config.yaml
hidden_size: 128
positions: "rope"
tie_word_embeddings: false
init: "normal"
init_std_up: 0.0451
warmup_steps: 468
decay_fraction: 0.681
decay_shape: "linear"
Each number is 128 + 32 x the weight over its row's rms, rounded and kept within 0 to 255. Layers, rows and columns count from 0. Numbers have three digits each. The size before them is the row's rms in percent of the matrix's.

# layer 8 attention output, 128x128, rms 0.0521, rows 0-127, columns 64-95
107:106145121088137170150161088093155195191127075156088128169189148114127131114130103119121121080113
103:075071100141085100090118165196088148116074131135161109119111090178163105218152121117126059127148
109:216134132109090087131130169194204076102155160184140076150134114135129119167127187140075139179118
106:061130063133188160081148140168118112051057124166121112141144108119153087097160148120142135140127
117:092096100070131136099077169127124131173169121118110105173131120120115162189146125140162164184119
079:182074140156069068081150120148108111152128205153130160138119196104150070160151125084156194134116
076:110117076109181153210198141081141187151145135126169153101096135072112109098053094135101129124136
113:105137107135116102061104129103188118119111119121079165195139172160142196121190050184135121156170
106:076088094112144081108159144113155184125123111107073094154166133144112170164092101199105087102161
109:105161145141165149092175153105167223090082109082130172133077142122148134052175146131093132074134
124:212116147160066121127063135217130066080192096127120153129162124179162099138126110137080142156130
082:170124150135152080150048145141132117116144169115095102154157136130128131112098138146132112102108
092:092092102104140106068116092129115084077188128118122146178143133080125164137126134186132150135128
091:146107182053085090168131118096108076098146100073165083109142094141134137125189075091157121143110
112:154148183128168107087132097158175097176151188185097097175106195155132130195088173118090092168120
077:122204126081173177105062171073088108159065146125142095158112138107162109145126110112134193173123
083:133089076121097038122098162160174133156112173160117143170215143072126119100058111092175166088124
102:204136148143084120106164163146133123139142136137104130066082171205092113134137144135102201118108
097:089127123124189159179076124172100056140084141114147105116133093103063155088097164106213090112130
094:126072154139181162149133091087110106098093095114144134085129066096150112062034142186069134124112
092:093111158100118210143131118100120066119134118193136087137126132141114103122102176117109111065102
092:099104172100171128114116146095084069129095140085194151153164082190100103162095152150161143212102
108:133107131076096115122173146144151147086143137104174148082247154145144199134099099111169109117131
082:075142163085196083063129075092111165163125115086130120147155070051150137135104114145166081136142
082:189146094143117162088123127133119136155151095150063185159130115147126123080060126144180135160142
122:149144135117078100158183190079124147122194129111066133091130152125135108094118114115068122162132
114:094137189159119109170159102088087116049079105020147105140129097086159125112098142119080099144137
085:126115154164201159140070092071180166201205093116079085183115125086155124175069080103109098081115
107:178130146120112138167159116148084133115170149096157124078090192145065111166138151124103129137118
116:155121134133172096070147131095210146110104150121150102095080090153117119065090134151077113110139
090:142153125096140127083143061149123088126101100152103141136098133149047146216110095113149224105130
102:149113146117107062138161128154162137134166145100133152119081130139069134148089169088115099046116
099:154161103115108147148144126126101130090146078095114179086144092140119099081185161142204149085107
100:118151158161108182126088093139099098133044102051130117117093134150155214152131085116170101173123
088:145081121103161115154133118122134130154190162208163149120130091116114084108157155134159111081125
097:134052195144170146186099116138151219145098123167108173153149091145137139189110126097072084070124
103:163083143116106055027091091079138166136094120092096129153043199103073112162153134137104217057153
128:173124120145143159119108173135099195173062090137091084150092111159126103174144162176106170174125
104:120228140072123120129108108148179165161076149119128112118169102151180144117194070100114095106134
119:144118137122122076179161143192182119099104085168089169101108112121070140151178187150115113089112
111:132101104154141158087109052129105121129104094103080184150117073208126079141076109190106098095118
098:073131178052166109170130118083104129088093163071087021123183178126148148166141100061163051126128
099:126154089132188155127173093067125086158164171128112202156077101074199100051135106069181124096127
098:082158155048057104078142122126177170175119109142154139125150159135207131157168202132150121089161
091:149110160084119117166110165152179139163086162138163105097075170091061137072154129055110110148121
095:138115085154098160145181116109078140110211094133123113127138166108096089057138181122153147112142
101:068085127176125132077122133120166194175039136135177084141124114133197152099080104105116106090133
073:161144111145162075079127112064136082184150146117109185177140169073090125057149100133149125061137
125:112114107128035142123107116119113154117122080120122168135131145107106112141094141169176156115137
076:118114115136128145083125135134122089177163112140139137084099132117151141147043129146143150123145
113:158157150160085111109117121089132079128104109122124128085144167182099108139098097111078170096115
083:130094084142148230128087166163042074101136147140144093138126153140169135156051165171149129199118
097:104059061162117122094159148131095174101142115089077121144160055167128108142162137186183167114140
094:175167182105115109077140187102077126083159141062132063069096122151138130132127176147120197201121
095:151102132123078044212128189142122111151192158147132102153152159055063169096090149137094097133129
095:165130116168160196107109117098117158120187054165111121121129143147092111120144071161109135140134
081:126165147130108066061143129086127154199138130101143182139117147165063126169091115131131094110138
104:057132103116154070131147113147173133139103090092135080177105117052177145137222061134111133119126
098:051128111177183183153119103133056187130140114142073154138132106150150133138190095096063106123128
080:096195157127138158132126120085044181145112150197146091162070093030100127089139109111082176076116
094:087103090172083089104126131111151114106111095136081110061150105137091139156208145150184190111131
091:154063131073105118085089123134098121075181180085133155124109142178134088191122091131120081140123
104:123172155096208186126152098106168139127135147161159092153146099127120205066106185146100108052126
091:105139065117110156119170087046136023032136096098089070111145162131174123087101107170128124127136
101:184103104107173110136143161131193107208157112136078191177136163087136121115109098152119143101121
100:140158147198075004112128114139146146158101195149140123144123089115059056117204134112063167114141
103:101134151150175156151133075156128150120178091078092181113061114135196228118089143178155113170141
082:157137166158135106184093109165121080162085132214164089106144129158209140122087179208067141158109
103:073165127122211141129130113119147078121089175161177109206155152123117179165165070139108097133115
103:134111125115118123122129154144148148135156111107123169111159170106070177104167129155188107145126
099:106113131163149104112143084129138107098097127132106184171097117131058131164144073140092133139104
104:097156139093125078092139170148132128091105182143169160136153139163186079141141137083116140152123
110:114106132077179187115164204092106154055140180123185070092141077101142131083124123064126145111134
116:089169142144143110146095166159107078119100167148168071157108132194180172084241178171168076205139
098:118120130129160135126190107078191166085094080087068055135078126108122183144128187188105147158129
091:151174120145072180196100095147077116153169162183196101077148090113139098077153186064153194074116
088:082149102176152137040140066103229133135133089150095151150159095143175133157111130095180097101135
115:192129138088131134169123107171150164140129100071101200160179147083174131109121150115169132144121
095:120053152073119147232134154156110127104125169061124050087142050072128189138114164112128155151113
090:110147156082140116059147102157164104164068146111181146070140108236102182134156127128152109145124
107:145087087127084143131169137198134173099150155076169134088129100154176118158089158117141126148147
096:131109184149109130162133217147104140089155160119152099108140186147069193147140176153116179196151
106:099170091101143179142133219133117127131124122213069083156071126127162106162114144105088107164110
099:061121088081067106104138140087101126143118108210153094137108157121085077122116080124120137124120
116:164157122160145139139095131167130097132124105113132170092152150181130134154085057094135074149135
097:162145143209149140156159121127113153101101125063121193131081156084109128121146141094146162100131
096:118157079103114090155143150170074072076140214200175070118165101179118044128128141073140118172128
087:128086101146076129132183179120113116151176073185139094072087168141069105145060158128115152171144
091:193120137131120082171185162163077186115084088109154138107130115159067072139121098126074111132116
080:125161176089103126100112178112137149140062131140112150155151155163115143181153114077150102125136
096:203081099139061155113129166139102186064130111142151182129129179061139058121097150161108156143131
096:105181159227191143153116088175109096134066160104163171099033088129137130061117130102153062146121
099:068142124145147080125164093097165085080122192171143153154112115143196096144185060113054090132128
099:174131122137127141152144085130164051205105118078138101115130148165071132131119093150097176150109
081:176164127124035114158117118109170152141110120122137112087248141192140094160143131100189082155141
101:107211181183136154193104109150077094125114139113178144081153131140158109147186116063177077087122
083:094091123211110161127127197107118118087126107133124076141118171173149156076141129150077059198115
110:099118149071132194125101162112113140113167102178174112109174115142112122129110166071120097086118
112:082139101109127135211144130096059192101083111129104127097060039046091094065159148119178051116149
107:129109106158170159142162107102017166165171098154103157156144085101072127095159120144134099077108
096:161181099148091134162110162053138117171174115131150122182155050078110148116128082137150158104114
097:126097140152146152171066156228076139161167160116125121140146103123122200187109123131119139157150
098:112135150104138150098120096109118115126167117153092125162119189131107132157151150100141089101147
093:123125160131102153131075182119157120135120158117162136141062121115174117104154105077103095138134
133:122085108107141082125193126159138078067127173059181163071161139128126119091160115116150142191163
099:144149184124131152193168153111133129139168083151058130087051175085172145138140163089131113132125
101:184108126162072146147159136157184182169103145176158149105116113125141145063133205146122168140134
114:099166088062118105144116109111105108109135148140152131135057151152068125075114101127148075153142
106:128161090100128197135095071132094118113142107133152145095142198136118110158141066158153150182136
093:126097044141083163116155098188198118151138077131137194154145109176120125217122210143202189202139
092:126085147116144211165041084124131191150146106116104107128110076126153093115143145131082181073117
109:175120062090109080155086128156110079167163165159139062218151139125127145204132150187148182145150
113:100118084160136158164133059110180191163182103177116171127146062081146031106145076095093138102121
102:114186123138109185147145148047150113172123071114161122107158118105172151133109093168108151161136
114:093137128173128122129145142121157120123112116105130186116126093062190144140122156166128184063135
107:115064116121126141118122117146107152116159165169111157152100084093193152108122157118147115049139
093:045080094018163104094095102072132107126170200156123121158123106130145131136159086103141127115114
083:167149151229120106138117074147153096119109116170121168142155171136157095133056137131122097113098
077:157124084180116149134195061131110108222094132133103096113079120158128169133110138124153157172132
104:161113168157079111114051133165117081158132145105185157080133161147148137155135091126128167152136
102:151203164135064114156082085150127171200120151134173100086142101073110144100184110132135115104130
109:133203115195141132147108049122118164131167096098073050124132130109065209157082081156107079152120
098:144121142129160184130112122106124096137158082114056166124134177101147126092080133059180193124094
098:138140128066168119090023145169106123128091152142152124111207139116154027156086113130138152134130
100:083180188157157081095118104090183120106089124108104146131144134119108151084197145142097095101123
093:111069156169125102102188175113096093048154181133126077098146181148085127147100146142098162146120
102:161106122117150073126112097136151108099038126163092167162110195120100107140119116123150074099136
131:120117070134161164079104198139095169107175108100077144147118090120156161108108139193151174154124